config.toml
attn_scale = 0.125
init = "normal"
learning_rate = 0.0069
doc_mask = false
train_tokens = 500900000
Each number is 200 + 20 x the weight over its row's rms, rounded and kept within 0 to 999. Layers, rows and columns count from 0. The size before them is the row's rms in percent of the matrix's.

# up: layer 2 MLP up, 768x192, rms 0.249, rows 628-645, columns 0-191
# down: layer 2 MLP down (transposed), 768x192, rms 0.204, rows 628-645, columns 0-191
up628,079,212,176,201,207,203,221,247,236,234,193,196,241,174,183,191,201,195,202,207,199,198,183,207,189,216,164,226,185,210,197,208,217,197,199,185,220,182,200,157,217,187,200,205,189,191,215,179,226,181,164,217,194,189,188,210,174,200,168,230,200,178,213,220,215,179,171,203,201,180,185,215,219,229,199,189,242,192,171,181,206,161,174,175,202,222,202,187,233,181,219,188,194,197,196,155,192,200,172,166,168,219,204,178,208,190,215,209,187,196,204,192,228,177,210,191,230,178,187,229,196,174,228,234,230,187,210,158,176,185,227,197,198,193,206,207,202,199,218,153,199,184,233,197,217,226,201,232,188,200,179,195,217,226,200,193,197,209,193,202,195,194,195,192,172,205,166,193,240,180,216,191,209,186,213,168,190,218,217,202,157,166,237,220,196,190,166,198,208,246,202,219,171
down628,088,198,245,173,183,217,204,206,198,181,213,201,210,177,223,206,189,169,205,209,205,198,167,228,183,216,212,187,176,185,174,196,184,172,228,207,179,204,188,164,222,200,158,178,184,190,224,208,175,244,206,185,231,204,210,200,203,188,201,202,192,195,203,202,202,206,204,220,206,234,199,198,190,194,236,213,189,242,217,167,187,209,205,193,218,182,171,227,192,190,215,222,201,184,205,235,197,197,199,179,183,183,235,194,185,166,231,208,188,178,215,210,199,188,173,224,188,195,238,153,228,207,176,152,234,191,201,190,199,189,204,209,201,204,174,185,200,172,192,205,174,187,211,181,203,195,184,191,200,211,191,170,162,196,203,178,186,185,217,199,170,199,179,220,191,155,191,226,209,186,196,211,190,198,207,173,162,151,180,199,190,189,156,224,197,189,183,229,160,162,220,186,243
up629,079,177,191,192,190,175,198,197,240,167,197,221,218,190,213,218,209,213,186,216,186,214,226,215,211,232,179,209,183,214,210,205,218,169,177,205,188,189,200,197,201,212,198,183,205,226,188,177,234,186,189,222,212,193,231,223,179,172,219,208,215,167,185,203,182,196,225,175,176,189,199,188,200,209,192,180,154,190,204,204,212,194,276,212,173,178,175,226,191,191,249,218,184,214,208,178,222,199,196,202,195,173,184,186,195,163,174,170,248,226,206,186,205,184,169,203,213,219,181,177,214,191,214,184,183,196,191,200,207,231,204,188,196,171,180,231,199,198,171,202,203,217,181,190,227,215,229,179,219,210,153,192,182,197,173,201,210,195,230,222,205,165,196,193,205,216,208,207,229,213,183,219,240,237,178,159,180,201,198,173,210,200,207,194,204,217,188,180,246,214,201,213,169
down629,092,204,194,210,235,213,207,168,148,195,185,204,212,229,180,238,237,201,204,228,180,223,170,195,214,242,207,177,210,198,221,168,177,180,201,201,191,208,173,215,183,191,176,204,189,177,219,207,159,184,195,203,172,174,210,204,204,174,150,216,180,188,228,202,198,204,204,218,239,194,255,215,228,159,204,201,211,236,187,204,207,215,184,176,223,192,185,185,244,206,207,164,213,180,230,218,231,193,191,182,155,213,207,210,221,185,203,211,193,204,186,201,193,181,220,236,186,206,180,215,170,226,207,213,194,209,195,194,219,185,223,211,200,188,215,228,216,205,174,209,174,184,236,162,213,207,179,187,186,205,221,212,208,221,200,204,188,196,217,212,229,198,205,201,215,178,207,234,203,178,239,200,196,227,184,171,222,198,190,232,201,213,195,200,189,185,216,203,175,187,211,221,236
up630,101,198,220,174,190,180,196,173,213,219,208,205,213,223,198,184,191,222,215,176,203,224,218,198,225,196,220,172,188,176,178,200,196,181,179,209,183,196,230,166,222,186,200,198,195,193,228,248,186,194,188,206,189,203,209,204,194,210,213,205,165,219,206,185,192,203,211,236,221,147,217,205,211,207,189,204,204,165,199,214,211,209,182,218,222,197,168,214,253,204,218,206,194,202,216,202,190,212,200,124,196,220,211,158,209,200,202,178,166,220,222,149,154,202,195,203,185,196,215,188,209,205,213,188,212,226,201,211,179,208,193,209,230,215,204,222,145,199,200,192,218,193,195,175,204,216,159,199,193,178,158,207,195,205,182,194,181,191,193,215,233,228,171,217,230,162,196,184,232,211,190,202,186,219,191,201,226,212,213,253,177,203,212,198,228,208,199,209,170,164,208,188,195
down630,115,181,208,153,203,158,215,220,223,200,205,184,170,182,212,187,214,162,177,219,199,184,189,179,168,213,189,184,205,176,191,191,199,203,173,190,209,195,219,198,192,210,167,178,212,231,176,198,187,127,208,158,228,178,207,217,237,207,222,209,231,197,195,235,200,158,217,218,238,258,201,228,202,206,214,201,196,208,200,226,187,187,175,202,223,186,183,245,158,196,191,187,182,211,194,202,216,197,245,219,200,190,222,198,226,179,190,206,209,192,194,217,216,199,180,148,208,191,184,170,194,221,196,200,218,189,207,170,235,211,200,205,190,187,187,194,215,193,230,250,210,194,193,209,203,192,211,233,189,180,209,210,230,190,202,180,206,193,194,218,184,205,178,189,176,190,213,216,238,216,194,206,208,182,203,188,238,207,217,162,187,189,205,184,193,203,193,193,178,208,220,199,186
up631,077,204,194,217,219,205,194,217,207,214,178,227,199,216,211,224,199,197,205,207,207,211,189,208,190,175,216,201,226,199,197,191,208,199,193,210,213,174,214,172,211,180,194,196,213,224,217,208,179,164,190,163,172,245,218,238,151,236,174,169,221,209,201,170,203,224,201,135,196,197,176,206,212,199,211,228,212,201,218,249,211,221,236,192,207,206,157,190,224,223,210,223,222,222,215,217,189,157,190,211,162,183,188,189,209,193,187,208,187,179,213,154,241,236,202,200,222,228,218,187,176,168,213,179,187,205,189,207,213,216,181,221,217,189,179,199,214,197,153,200,195,167,198,161,213,193,202,178,207,201,226,212,183,210,215,214,193,161,191,220,191,190,191,191,174,203,192,215,207,199,212,190,194,243,157,204,165,225,200,211,199,188,212,204,207,175,227,192,220,205,179,196,190
down631,093,224,201,227,198,153,220,163,172,202,208,203,219,233,216,218,192,204,190,189,212,204,195,173,191,217,192,180,191,191,192,205,182,176,190,210,200,199,169,169,163,183,226,196,171,195,207,186,177,208,196,206,209,179,216,168,219,185,213,210,195,138,176,211,186,187,191,224,192,182,196,182,198,184,178,209,207,195,159,166,154,211,218,233,176,210,196,229,206,222,193,166,207,211,182,206,223,208,206,203,212,230,221,177,203,209,213,200,222,196,227,181,184,171,174,229,188,203,219,190,225,185,171,196,223,202,182,188,185,177,205,196,173,214,183,193,207,166,216,197,187,195,202,189,170,193,253,190,213,196,185,215,183,227,186,169,193,175,254,182,196,228,208,197,248,216,205,189,183,223,180,221,196,183,219,222,222,169,169,174,180,182,239,210,207,202,225,203,219,215,174,176,204
up632,091,196,193,198,169,169,222,213,229,206,160,184,217,188,217,207,235,212,186,219,178,185,201,210,177,180,241,198,218,189,197,243,194,217,192,246,167,213,176,230,189,203,194,178,205,194,199,165,218,213,181,213,215,234,185,184,182,200,189,232,215,236,211,250,230,228,205,183,202,200,183,208,217,217,215,205,196,218,188,212,194,193,230,188,234,173,189,229,209,164,201,219,223,148,205,200,157,203,196,226,201,212,223,213,143,164,189,180,206,190,171,205,224,207,197,216,177,195,192,185,227,214,169,216,205,185,201,204,193,200,207,204,179,216,189,200,193,209,192,207,203,187,175,198,212,193,177,191,193,194,224,210,207,178,234,211,229,225,222,227,182,166,164,174,224,207,206,206,177,195,193,221,186,187,189,173,202,191,211,189,197,205,199,156,164,219,184,238,227,200,191,183,208
down632,093,199,203,185,171,195,204,220,220,209,194,246,202,246,230,195,204,184,225,176,153,134,225,197,189,191,209,209,205,229,246,207,199,178,223,176,202,213,190,197,203,187,181,209,203,186,200,189,186,183,222,216,161,179,185,186,189,227,215,195,192,215,206,217,181,211,217,193,198,214,199,240,179,184,197,198,196,209,220,206,176,214,178,174,220,194,168,201,213,201,191,173,206,228,218,183,205,188,216,217,228,188,211,225,201,227,191,210,218,192,215,188,161,233,194,200,181,243,169,183,220,190,257,194,168,226,201,183,204,218,203,190,222,190,207,196,199,181,197,167,244,208,162,190,171,214,168,198,219,183,210,181,209,222,163,230,228,203,216,179,184,200,190,194,199,172,188,208,239,189,200,216,222,205,201,199,217,197,175,197,204,243,208,224,221,187,217,228,226,189,220,205,186
up633,071,231,202,211,203,169,186,191,220,199,201,213,218,206,189,162,179,214,186,178,198,183,211,189,203,174,170,215,213,232,189,210,179,195,177,194,192,212,177,216,222,211,160,179,218,188,240,195,173,176,163,212,169,216,172,193,220,206,221,148,170,157,217,189,209,209,207,195,236,193,208,216,253,192,185,194,193,191,211,203,232,186,198,174,198,150,180,208,218,231,196,234,140,210,215,197,200,192,190,184,209,162,202,192,236,227,239,243,195,168,191,194,183,197,212,188,167,197,192,240,184,210,203,205,218,209,176,202,233,241,175,196,192,179,185,185,196,211,203,225,204,174,210,214,177,229,215,206,198,187,206,190,188,194,220,196,195,201,203,192,218,236,234,182,182,191,191,200,202,185,216,230,209,196,182,186,226,196,211,203,200,188,195,197,208,207,193,186,192,204,226,243,224
down633,075,206,184,210,204,201,171,198,212,210,199,204,153,218,228,205,211,169,221,200,188,215,226,229,198,202,198,185,147,186,242,195,223,175,199,184,209,211,198,227,170,210,207,213,209,190,160,191,233,204,229,198,242,214,204,150,182,210,190,196,235,234,174,192,182,202,184,203,202,188,162,180,154,204,193,210,210,193,185,162,222,189,217,219,210,185,188,192,189,216,178,212,209,201,201,230,192,210,180,197,197,173,189,184,206,186,206,183,227,178,199,192,200,234,195,175,210,212,169,190,199,186,220,171,194,236,203,219,185,177,216,176,227,187,196,203,181,183,211,171,197,199,200,189,181,234,170,176,221,202,203,191,220,178,170,160,168,165,221,193,190,212,179,173,211,193,198,187,226,213,175,203,198,200,175,166,183,184,205,178,210,182,220,158,182,224,173,235,193,201,245,218,217
up634,100,203,178,214,156,161,229,183,187,185,200,178,210,188,222,202,201,222,235,199,228,218,215,224,197,207,170,204,232,196,169,227,195,168,224,222,219,225,243,195,197,178,206,242,174,210,200,179,206,203,185,229,181,216,227,218,224,195,188,149,199,219,228,201,194,251,190,195,212,182,184,236,203,184,183,235,168,191,213,183,228,185,208,195,174,200,221,192,226,210,176,233,180,170,217,223,177,234,184,139,204,195,189,190,178,225,194,214,207,217,205,199,202,180,205,196,219,181,191,170,208,196,191,207,191,208,175,204,233,182,185,183,164,208,192,184,212,209,205,205,214,195,181,190,219,176,207,210,206,195,206,200,180,179,208,226,211,188,181,215,182,209,217,175,206,156,185,203,196,178,207,188,197,157,217,232,208,214,245,219,185,217,218,205,229,199,195,209,213,190,190,185,182
down634,094,198,149,196,197,157,227,184,175,181,198,199,199,201,176,185,187,227,213,189,223,178,206,206,208,218,210,180,222,204,194,182,173,172,183,205,203,192,232,185,193,171,192,222,175,241,184,203,196,185,232,181,198,191,202,239,180,199,204,177,187,206,195,195,209,210,255,226,181,181,192,249,211,180,176,215,177,194,195,194,220,157,190,195,171,184,202,194,227,219,146,208,177,179,186,229,153,191,172,163,221,199,191,219,183,232,202,192,226,214,210,192,206,188,192,216,227,218,208,185,210,196,181,206,182,206,198,174,221,199,206,233,199,211,218,162,192,219,200,203,219,211,187,197,216,194,201,221,227,171,237,210,193,197,209,170,209,188,149,223,217,193,210,174,181,171,199,185,190,179,171,177,184,171,220,233,180,222,197,170,175,224,190,211,190,219,201,213,215,200,182,191,189
up635,080,193,234,216,223,167,196,194,197,210,210,195,186,206,181,207,204,201,205,202,208,231,203,205,218,210,179,234,220,202,179,212,179,195,246,207,172,204,189,216,228,209,204,164,229,166,193,202,203,181,178,209,172,215,186,224,213,190,188,186,251,149,184,193,164,193,161,197,212,227,204,178,181,216,210,199,231,205,178,198,218,223,164,230,187,188,194,211,175,204,193,207,202,186,198,171,231,222,202,206,193,208,221,172,197,223,239,197,176,208,218,184,203,220,197,178,163,224,177,238,215,179,182,189,186,263,220,165,226,174,214,207,233,178,192,213,191,214,209,213,217,185,162,225,215,215,225,205,182,216,189,214,210,203,187,207,211,218,166,215,195,174,198,189,182,172,216,197,197,172,208,212,194,189,185,195,230,177,208,158,198,204,194,230,204,213,207,182,152,209,220,178,212
down635,085,217,181,188,170,223,179,215,227,205,180,203,192,226,220,202,221,191,207,183,214,184,237,174,177,218,181,195,221,193,180,236,204,201,207,203,192,204,182,212,172,208,178,222,223,235,219,231,199,233,235,176,244,196,204,206,197,156,230,169,196,202,194,199,174,222,215,185,218,212,198,195,160,221,178,187,182,178,195,184,206,195,212,205,182,176,238,200,189,179,209,218,239,217,202,168,196,208,178,190,240,198,193,181,226,242,173,202,195,197,165,221,220,205,210,184,213,200,214,197,187,182,194,216,186,234,183,202,242,172,222,226,209,205,175,200,170,196,200,166,219,179,211,209,259,208,191,169,215,228,186,196,203,175,196,191,174,215,204,189,217,201,221,203,205,246,192,202,229,215,203,209,177,237,194,179,171,159,186,191,196,195,192,181,185,234,206,200,182,195,200,197,226
up636,106,194,185,200,213,207,179,201,177,206,225,209,190,190,172,184,233,204,201,203,215,200,208,147,192,211,158,183,206,200,187,207,233,204,187,224,171,214,212,212,198,189,185,190,212,170,227,215,223,231,191,216,197,218,199,199,216,183,214,216,210,159,202,179,185,187,196,214,237,215,200,212,180,184,219,198,187,197,203,133,172,210,198,216,239,200,193,212,203,175,179,197,179,183,198,203,198,222,185,187,190,186,213,186,222,200,202,185,221,237,206,194,236,198,154,209,183,203,207,211,222,236,206,202,161,157,233,222,217,175,195,175,186,224,192,210,204,221,239,224,206,207,196,231,198,198,218,175,223,162,174,214,156,230,204,181,228,195,216,204,173,210,170,171,189,180,173,215,174,226,205,198,170,194,197,205,193,186,185,186,206,166,208,190,229,201,217,163,220,158,201,177,216
down636,099,213,163,198,194,225,187,198,209,171,206,192,154,200,173,176,229,189,171,187,190,208,196,198,198,216,157,213,216,213,163,204,204,195,194,218,170,201,206,237,208,211,172,195,216,204,218,210,202,208,210,180,184,189,193,190,199,230,190,198,200,173,202,194,202,235,204,227,200,215,207,201,208,171,225,199,214,135,176,160,196,195,181,180,216,199,201,190,236,165,180,164,185,192,214,212,187,227,221,206,221,203,228,225,205,216,200,165,228,197,213,167,214,193,173,192,238,163,206,201,219,231,211,171,216,194,187,219,200,166,202,197,180,224,197,190,192,224,231,210,188,220,224,219,177,198,222,194,215,163,189,216,159,198,202,181,227,213,177,205,220,196,206,210,225,217,170,168,195,221,207,210,172,185,176,206,214,214,180,188,247,196,201,200,224,197,200,141,220,167,196,198,189
up637,087,203,242,201,172,195,222,208,187,221,231,203,188,201,207,256,241,213,252,198,183,220,182,217,201,206,206,212,210,184,206,186,211,233,186,199,191,209,196,179,239,207,203,176,182,187,188,206,183,193,178,190,195,179,240,222,186,201,169,157,187,215,217,189,207,183,191,186,212,173,222,215,183,220,216,233,185,184,190,203,192,235,163,210,214,214,201,171,224,240,187,213,224,157,187,195,216,188,185,196,220,216,192,175,205,206,234,209,223,192,212,193,203,207,182,187,195,210,191,190,212,182,206,211,216,221,197,216,203,169,151,223,209,199,166,169,215,181,189,222,233,154,190,201,187,204,195,190,210,162,187,190,183,174,192,187,195,184,182,199,227,188,160,239,193,196,257,229,183,203,208,195,197,216,191,197,176,216,191,182,215,203,198,208,203,191,222,212,184,185,147,209,216
down637,073,193,241,190,193,195,163,200,191,163,189,225,189,193,182,203,204,206,201,200,226,201,180,193,195,226,220,211,204,215,208,191,234,204,194,224,184,172,233,247,178,174,211,247,189,201,198,199,176,205,200,207,225,188,188,228,192,203,174,211,182,253,188,174,202,206,207,224,212,205,216,198,182,186,208,169,201,195,193,188,192,170,189,220,195,200,214,204,171,190,220,215,165,259,234,202,210,226,203,176,204,181,206,215,194,184,186,199,218,167,196,186,179,198,236,221,219,189,208,168,195,190,215,186,169,199,219,203,183,237,228,191,213,219,245,215,192,210,182,164,203,232,202,181,198,253,177,239,188,204,209,222,228,205,197,207,240,233,204,169,208,213,245,206,189,200,166,209,183,188,188,205,214,209,202,194,235,215,225,178,181,218,184,235,216,205,196,217,189,175,195,210,209
up638,100,203,216,212,189,189,213,205,179,187,192,217,218,178,200,209,211,254,221,190,193,206,240,166,235,255,188,188,198,201,187,235,215,188,223,202,244,211,226,237,179,227,183,189,185,230,192,200,243,182,183,201,208,167,205,221,232,187,205,193,189,176,215,187,225,223,185,214,196,217,215,210,207,207,183,228,199,217,233,210,220,221,221,220,215,200,224,180,148,190,218,155,203,206,200,213,195,205,194,208,210,168,200,198,183,198,199,252,189,207,226,196,197,216,177,217,190,219,195,191,179,190,162,162,201,204,210,178,204,179,183,200,185,210,154,188,222,180,194,176,211,202,223,190,176,172,200,183,200,200,196,202,207,201,215,239,175,175,221,194,214,223,177,199,222,205,199,214,197,191,201,151,195,188,183,171,204,194,208,201,188,204,225,211,164,170,224,223,221,229,209,204,236
down638,102,192,171,226,207,196,189,227,208,182,205,205,210,193,221,228,189,200,205,220,216,207,243,191,202,174,184,221,212,229,175,213,213,213,213,196,200,225,198,188,180,181,224,202,212,182,210,164,168,217,170,176,203,205,198,160,182,226,193,157,216,214,187,197,210,199,213,198,205,207,193,200,193,208,224,226,195,196,209,167,224,201,199,229,205,189,175,220,191,165,205,260,231,268,218,208,191,132,199,202,173,211,200,183,210,242,206,217,199,232,196,185,202,205,194,201,215,192,177,191,217,164,180,215,176,197,196,171,179,194,202,215,204,200,234,200,200,209,198,186,209,182,207,173,170,178,214,197,178,174,206,222,181,173,216,188,192,182,186,166,202,241,176,240,209,223,199,194,211,194,196,194,226,247,185,189,189,216,202,182,214,213,176,157,175,213,226,192,217,212,192,204,183
up639,110,166,194,230,217,201,200,208,181,240,210,175,225,181,205,203,180,213,190,214,164,176,204,215,176,196,180,172,222,204,189,202,210,202,204,154,214,244,219,211,216,171,199,224,163,197,240,152,202,203,174,210,204,179,216,218,181,197,175,153,185,184,184,236,236,189,204,191,205,235,168,180,171,213,202,231,186,203,182,203,208,218,237,189,187,213,197,206,170,221,160,216,215,230,203,186,226,211,184,226,189,204,186,194,210,195,164,225,233,184,197,225,210,186,195,211,214,218,162,238,196,174,165,215,227,194,186,161,190,188,213,233,205,207,190,198,196,210,199,211,184,233,207,214,173,205,205,215,196,194,214,187,239,205,201,191,188,198,199,179,178,175,202,215,192,234,211,196,194,200,209,189,223,212,215,172,160,247,177,211,220,197,204,201,176,216,219,180,191,199,211,203,191
down639,097,202,199,168,181,192,186,191,227,145,193,198,191,193,219,203,200,217,190,197,206,166,195,194,200,195,197,185,156,216,208,205,174,199,180,236,190,199,232,189,204,223,189,186,220,208,119,229,209,175,218,177,174,212,218,232,188,213,221,209,202,224,171,200,171,181,190,190,209,220,179,215,210,183,242,198,228,188,193,215,214,200,191,201,245,212,208,205,192,228,208,174,188,183,195,203,181,214,216,177,246,228,220,223,194,196,233,201,185,203,196,191,205,196,192,184,192,192,195,203,181,218,197,178,161,195,205,237,205,170,209,191,156,188,230,162,209,204,194,180,211,180,180,223,210,199,198,181,206,194,224,178,196,203,201,187,185,213,184,201,180,198,181,191,201,175,213,217,207,207,226,205,197,134,174,190,202,201,225,180,195,218,236,231,222,219,204,232,253,203,199,213,213
up640,092,206,196,229,237,214,189,187,182,165,185,194,217,198,192,219,200,196,202,245,174,210,175,208,233,202,218,221,141,202,217,201,206,191,220,181,200,195,233,192,172,211,187,207,159,220,208,191,183,206,175,224,205,189,193,175,205,199,197,206,222,206,172,163,179,193,183,226,200,192,214,199,210,205,157,214,179,210,191,173,214,192,184,207,223,181,193,210,225,217,157,217,217,214,208,189,191,218,194,193,230,192,154,200,208,143,206,215,239,207,217,180,184,216,190,221,198,182,184,203,213,201,206,246,215,184,235,198,199,194,215,213,181,232,187,200,213,206,201,187,209,199,187,213,227,174,225,218,178,208,165,213,204,222,173,209,200,177,255,189,218,165,198,155,248,196,213,174,184,193,210,171,227,206,199,201,207,205,194,191,187,222,222,180,202,204,233,220,184,230,213,225,193
down640,100,191,225,215,230,227,192,199,215,166,188,192,235,205,169,210,205,158,190,217,223,207,208,206,197,195,214,220,168,211,231,188,217,165,215,201,177,200,203,167,208,209,182,215,202,199,173,200,170,221,179,165,204,184,224,204,214,224,238,206,227,229,190,192,173,220,200,207,214,183,181,171,221,199,205,210,218,184,177,150,204,202,220,195,190,202,208,210,210,216,183,160,215,194,213,198,212,212,182,178,173,222,210,220,226,169,194,192,216,234,194,208,231,216,216,190,224,206,208,200,185,202,216,186,230,178,172,210,221,172,228,198,164,212,194,227,229,224,198,185,207,206,223,220,215,197,208,203,224,179,171,203,231,190,222,218,224,149,200,201,205,182,255,197,239,181,220,161,162,184,217,191,215,161,195,215,189,196,209,216,229,191,222,200,206,169,216,229,199,215,202,223,203
up641,095,189,199,198,198,164,204,192,171,201,170,168,165,191,199,201,210,174,237,174,198,186,209,196,190,193,163,167,179,183,204,189,225,190,164,217,195,161,218,179,170,204,245,199,204,220,187,151,159,226,191,230,171,174,213,192,203,207,201,219,197,203,195,179,206,256,181,202,189,201,208,187,178,209,218,209,202,171,238,240,192,193,239,186,205,197,223,213,197,202,175,210,214,187,178,190,218,217,193,166,250,203,216,156,180,211,214,192,189,192,186,203,173,195,193,168,221,204,223,173,209,238,173,219,220,216,199,181,204,184,202,221,195,220,195,211,225,183,237,184,206,218,218,206,225,196,195,181,205,204,198,198,214,207,181,198,234,216,204,190,186,212,218,213,222,206,254,197,191,203,176,210,215,171,187,186,236,221,203,201,162,188,182,203,233,191,192,190,184,215,208,218,192
down641,092,182,223,201,166,222,197,182,214,240,198,228,201,202,170,198,195,211,183,211,184,254,201,209,200,220,201,196,194,230,187,197,194,192,172,198,187,188,241,195,184,166,205,231,213,221,171,165,203,214,204,184,192,177,210,214,223,212,194,195,175,205,183,210,175,198,165,175,228,188,192,178,168,209,232,243,202,164,179,222,225,184,217,185,194,211,228,234,210,227,204,176,199,205,196,227,199,195,204,175,220,177,192,177,213,181,220,192,185,226,191,197,207,205,187,248,248,237,222,204,189,193,176,184,202,188,197,237,222,232,194,220,185,187,202,174,213,198,244,188,198,206,225,193,149,181,186,188,231,191,203,209,181,215,187,174,204,188,182,180,179,197,176,194,210,205,222,173,183,225,223,226,213,166,189,164,162,195,197,178,198,192,186,220,205,192,213,178,224,188,200,178,180
up642,108,194,190,229,173,212,214,204,224,228,207,172,191,202,192,214,192,196,215,218,178,179,209,197,240,186,166,207,202,221,210,176,185,206,170,235,206,177,202,211,173,197,178,197,207,212,178,178,198,183,223,218,208,210,218,207,193,187,178,194,164,154,171,191,243,177,198,192,246,199,180,192,194,137,239,162,217,173,248,181,221,181,201,198,217,214,226,205,186,193,183,240,193,179,202,175,206,200,204,201,169,252,197,232,218,193,193,230,212,218,190,208,197,180,183,173,203,197,191,186,171,213,222,164,155,172,203,194,223,215,213,206,203,236,203,209,207,213,194,233,193,199,178,200,198,198,213,214,193,205,199,227,231,189,218,191,168,218,213,226,191,240,176,178,175,169,178,189,178,215,211,224,195,191,199,174,182,183,204,191,207,191,190,200,198,184,211,211,216,177,221,183,197
down642,108,205,204,192,199,174,211,198,188,186,184,206,198,163,208,206,199,193,201,194,211,155,220,187,197,199,209,218,188,224,198,221,208,196,140,214,223,182,197,187,217,163,215,158,226,187,176,202,186,191,195,153,201,220,213,198,187,169,198,176,189,203,185,163,237,193,212,205,205,175,189,172,201,168,231,206,190,200,209,188,203,190,231,215,195,190,238,224,207,202,164,208,185,180,221,188,179,199,182,202,217,219,167,227,202,220,208,212,209,141,203,232,166,183,222,228,195,177,212,184,150,219,212,203,183,180,221,198,214,188,233,196,209,220,200,188,165,210,172,179,192,162,202,196,186,208,237,212,214,175,185,190,211,233,196,257,204,173,202,222,187,209,205,208,189,202,190,195,190,228,172,195,169,178,204,226,167,209,233,210,178,197,199,207,184,160,214,193,206,200,212,216,180
up643,079,186,195,245,203,220,159,169,206,205,219,156,181,195,183,211,216,253,208,214,184,208,212,156,185,217,175,229,151,205,182,173,166,164,219,202,215,196,210,194,217,193,185,191,224,208,197,202,181,168,229,220,197,178,177,179,208,177,167,190,203,200,233,200,215,219,197,178,214,215,192,190,196,200,202,206,205,177,182,174,217,212,146,202,223,224,197,214,196,209,195,216,201,221,218,220,201,187,169,206,167,192,186,215,196,158,175,174,164,218,205,207,178,194,196,204,187,184,230,209,197,230,228,211,170,164,230,193,188,200,191,215,214,212,170,245,242,217,210,212,188,179,198,181,190,228,190,207,192,196,181,246,197,221,204,179,214,198,212,201,218,203,216,158,214,202,218,186,205,215,196,198,190,224,220,181,216,238,213,183,201,194,169,206,203,189,204,227,205,214,219,194,182
down643,084,208,166,186,159,215,226,203,189,224,204,193,265,186,169,193,189,144,163,194,187,210,203,230,178,186,197,184,146,191,192,197,192,236,162,197,180,180,173,207,199,195,193,199,205,201,221,209,220,210,221,202,193,190,213,203,183,184,236,148,207,199,199,184,202,226,199,189,188,206,165,200,229,202,199,216,189,184,200,203,189,185,194,174,205,191,210,208,193,226,205,244,180,169,216,189,214,206,198,226,235,216,173,185,207,211,187,228,209,178,144,215,213,198,183,199,174,182,190,173,208,212,194,203,200,197,167,227,203,203,219,162,210,188,198,169,197,212,196,232,202,187,197,202,185,200,198,221,167,220,175,237,243,183,206,201,233,224,168,207,195,208,187,170,218,206,205,170,211,207,213,189,205,201,199,203,213,198,200,223,218,197,215,164,226,222,213,165,207,245,204,196,202
up644,086,184,207,172,216,213,208,244,199,194,191,192,191,220,198,197,251,190,187,211,229,231,181,202,204,172,195,201,171,178,182,223,178,172,209,202,180,213,225,200,191,201,207,213,178,188,210,256,175,217,196,223,204,201,194,159,211,193,217,203,241,195,224,215,192,194,207,192,227,162,185,183,182,216,181,196,192,186,219,195,191,214,220,194,210,192,195,189,183,161,191,208,204,204,200,192,226,242,219,174,194,183,189,205,209,204,210,223,214,212,221,208,224,164,222,237,160,216,218,212,174,219,180,172,214,220,197,196,213,219,192,191,173,187,188,196,234,210,205,191,205,193,207,194,210,204,199,175,201,197,185,197,184,198,224,219,119,215,164,231,220,180,174,191,185,182,200,184,200,247,221,163,193,191,201,162,169,174,210,234,191,212,197,216,180,225,191,165,216,193,201,191,232
down644,088,188,212,174,194,192,209,210,224,178,217,193,197,179,197,190,226,177,211,199,221,170,166,231,202,180,189,196,181,222,224,190,205,205,235,212,210,159,210,187,191,223,187,188,202,185,164,209,207,206,212,195,153,158,196,173,234,193,198,206,229,168,230,183,206,217,152,180,190,175,139,211,170,210,235,206,159,190,203,205,170,186,190,185,199,209,190,189,221,207,209,165,173,197,213,201,203,205,220,198,208,232,177,212,187,196,138,212,181,198,231,201,187,203,204,188,166,224,211,237,185,213,190,182,184,194,191,191,227,178,172,220,217,189,187,176,198,184,172,230,200,178,201,224,237,182,210,208,215,173,211,188,182,174,192,195,162,196,199,210,193,163,221,187,188,176,206,180,207,204,193,192,209,216,189,203,174,212,234,183,207,198,215,210,160,172,190,199,194,169,193,216,192
up645,125,145,200,207,237,167,200,194,206,189,227,187,206,214,215,201,185,216,179,221,219,207,211,202,192,196,187,181,194,174,224,194,217,195,184,202,204,182,188,196,191,171,215,220,186,179,165,217,175,234,182,198,170,196,229,189,219,167,207,177,237,197,203,212,178,208,185,167,224,196,209,183,165,229,198,212,206,232,201,182,208,192,184,218,206,222,212,197,199,176,252,188,209,170,207,175,178,179,194,194,207,196,186,182,204,185,199,261,226,212,250,157,202,185,214,208,208,240,183,172,181,204,177,205,194,211,217,205,213,213,230,211,193,166,200,201,213,213,203,219,169,178,230,176,186,228,170,186,183,213,190,176,210,194,164,218,174,190,230,195,197,202,185,190,237,199,191,214,201,192,218,240,222,220,205,223,195,197,187,224,173,171,247,211,166,209,193,218,197,182,209,208,177
down645,107,197,203,174,227,197,203,214,221,161,219,208,216,235,195,204,179,217,170,216,220,235,213,218,205,187,175,196,190,165,216,180,200,200,184,251,177,217,183,196,198,178,210,232,178,186,165,220,209,215,233,196,196,191,183,175,207,213,205,205,222,211,203,203,207,200,245,156,212,184,177,208,179,206,205,198,213,190,208,221,243,224,189,212,213,218,211,194,189,220,218,202,209,141,232,196,175,165,194,205,174,165,204,212,197,204,215,238,210,214,231,212,216,193,187,210,187,212,199,206,164,201,215,214,188,215,224,193,197,218,217,232,219,175,200,184,186,228,217,194,156,199,231,212,182,195,168,169,168,212,196,184,206,180,161,225,192,198,224,189,187,226,204,212,206,165,208,194,198,193,211,249,206,197,228,224,187,213,204,229,177,164,240,179,170,220,213,203,191,202,208,197,190